Part of a small language model's weights: biases.
Each number is 50 + 15 x the weight over its row's rms, rounded and kept within 0 to 99. Layers, rows and columns count from 0. The size before them is the row's rms in percent of the matrix's.

# layer 10 attention value, 320x160, rms 0.0334, rows 215-219, columns 0-159
090:45 88 60 55 61 64 49 56 51 43 33 40 59 45 53 41 49 53 59 57 73 39 52 75 44 74 71 76 68 63 56 59 55 50 49 63 54 44 39 42 34 49 38 33 34 33 39 68 37 28 44 48 68 53 45 73 49 29 51 64 42 54 37 60 30 48 58 58 51 38 36 44 47 34 56 73 70 56 31 44 45 30 36 74 18 65 64 60 53 52 32 44 42 42 32 53 22 48 84 27 58 30 53 46 49 44 31 51 48 55 54 31 02 52 58 71 68 67 96 54 56 17 33 41 44 80 56 57 41 20 22 40 47 58 55 52 57 56 29 07 40 60 60 64 44 66 52 57 41 39 55 45 70 49 23 48 46 68 53 43
092:27 53 60 59 53 52 58 59 53 66 49 15 68 38 34 46 55 29 40 40 55 32 56 37 55 62 47 34 90 62 79 38 71 42 40 52 52 47 17 48 49 78 55 55 99 38 62 45 25 61 65 43 67 55 42 52 60 43 50 52 35 21 59 73 49 62 57 48 57 45 50 49 72 37 44 39 41 51 54 57 43 39 36 59 44 56 51 38 72 62 55 32 83 54 69 57 44 26 53 40 45 40 63 63 24 62 40 44 64 83 80 31 43 59 46 23 19 54 41 46 54 33 50 64 63 59 37 70 48 45 43 44 69 66 50 16 42 50 65 51 38 65 66 42 32 38 62 36 49 77 27 27 62 28 80 52 59 48 42 39
088:68 37 54 40 67 50 21 58 28 52 61 43 32 46 77 65 49 51 52 50 52 60 28 42 73 44 70 68 56 50 67 39 48 45 49 62 82 34 38 21 21 39 72 51 21 40 45 17 20 54 58 40 56 44 40 54 53 32 34 42 51 48 35 74 76 59 30 54 46 47 35 54 65 55 52 36 69 63 37 59 66 59 38 39 47 39 42 55 36 58 62 43 45 33 45 63 63 56 61 22 57 26 15 48 86 71 34 29 56 43 45 38 63 50 78 35 51 43 56 64 39 61 30 59 69 49 71 49 44 61 65 57 46 11 34 36 69 57 86 49 61 46 41 76 33 54 45 16 50 72 48 66 56 58 42 60 36 48 47 32
079:41 37 75 32 48 29 64 43 72 78 52 62 44 34 49 68 66 47 57 47 43 51 40 43 44 58 52 50 60 35 74 35 67 54 79 39 45 40 80 76 77 51 46 46 67 43 70 52 20 31 71 37 52 62 54 35 35 60 45 77 49 55 53 43 47 64 34 45 62 42 41 48 69 67 62 63 33 32 39 30 24 34 07 23 40 41 40 32 74 35 44 37 49 85 41 51 31 58 54 36 54 41 30 52 24 57 71 41 56 26 37 36 58 56 55 93 67 42 37 46 61 68 67 52 36 55 54 52 57 66 42 53 31 46 67 50 36 60 32 36 48 76 70 53 62 55 73 63 37 49 45 66 61 71 79 46 48 53 70 40
090:80 64 52 56 53 20 53 34 48 39 60 73 64 47 57 47 53 68 50 56 30 62 34 63 28 54 49 58 43 44 73 22 60 23 55 50 17 55 60 36 46 60 48 62 61 35 41 53 68 39 45 41 46 43 46 47 12 62 51 41 49 33 38 56 36 28 54 58 26 35 26 33 48 73 33 69 43 61 62 63 58 57 68 56 28 72 61 70 34 55 57 50 48 55 42 64 38 57 61 51 61 48 53 26 50 41 35 67 51 44 35 05 42 48 33 53 34 28 50 41 48 17 50 63 60 62 79 24 20 52 87 62 55 70 23 55 52 34 61 49 46 30 25 50 47 44 41 55 68 73 30 39 61 15 58 45 50 64 63 31
# layer 10 attention output (transposed), 320x160, rms 0.104, rows 215-218, columns 0-159
087:41 27 62 59 35 54 48 44 51 50 66 81 41 47 69 80 60 35 10 61 31 73 47 45 44 42 71 49 30 29 55 40 47 40 59 65 58 38 67 33 55 76 44 58 47 49 49 47 53 72 49 63 42 46 59 44 33 59 43 57 54 58 52 54 65 51 59 49 61 68 65 64 49 47 44 29 40 52 77 47 57 41 47 30 85 34 31 34 36 50 53 48 67 87 44 60 73 53 19 68 64 58 35 62 30 53 56 49 48 54 42 59 88 33 37 23 47 66 32 52 46 45 59 69 50 30 58 62 54 80 51 55 26 36 30 63 47 20 61 74 46 19 16 45 44 62 29 29 58 74 48 55 45 59 59 36 10 43 34 49
088:48 59 22 70 56 32 47 70 63 44 67 60 37 63 50 40 46 48 56 40 69 39 01 59 24 36 97 64 51 47 34 66 39 52 58 46 80 63 67 55 43 36 49 65 08 43 41 53 75 34 60 51 27 24 57 51 32 61 32 56 66 47 50 48 52 61 30 33 49 49 52 19 46 39 45 55 51 77 65 58 34 45 67 35 29 49 76 51 41 28 47 70 55 44 37 51 55 38 37 46 63 51 41 51 36 42 49 61 12 23 34 59 44 51 54 57 61 79 19 49 49 63 74 49 66 49 31 50 65 39 50 42 39 52 51 83 63 63 37 62 49 54 40 74 61 48 38 53 58 46 43 80 33 66 62 69 41 56 64 59
080:30 75 58 38 60 57 71 42 67 55 30 41 63 63 36 27 51 53 41 58 40 40 67 41 45 65 53 32 50 69 23 58 42 55 80 48 22 55 56 56 61 68 41 43 64 43 32 67 71 57 48 60 64 57 59 50 58 20 99 52 43 73 67 36 38 50 55 58 68 48 51 60 29 56 31 55 40 21 58 32 31 51 46 63 52 40 37 42 26 39 52 48 47 52 40 27 43 65 45 66 60 71 58 41 31 43 53 69 45 54 47 54 41 40 26 58 58 49 67 54 50 54 57 30 32 50 17 45 33 60 43 48 22 67 39 47 12 41 57 34 34 74 60 23 72 72 57 86 68 46 69 31 56 49 61 44 48 23 41 76
071:38 89 25 70 51 50 56 61 34 33 36 56 51 70 57 19 30 41 63 43 56 34 28 68 56 42 41 48 43 53 44 50 39 63 25 72 48 52 38 60 53 76 74 46 29 40 48 55 61 48 46 51 55 53 35 73 47 55 23 37 74 36 48 47 65 53 55 47 64 65 52 48 66 31 42 25 66 59 64 58 60 52 70 54 79 53 88 60 28 55 35 46 34 42 83 43 64 46 49 48 37 38 57 50 58 46 39 69 39 28 63 62 41 25 46 31 07 55 38 36 30 34 67 50 76 57 52 45 48 60 90 52 59 69 21 55 71 51 52 65 42 51 41 74 17 43 50 31 54 55 57 44 23 36 33 44 69 44 35 57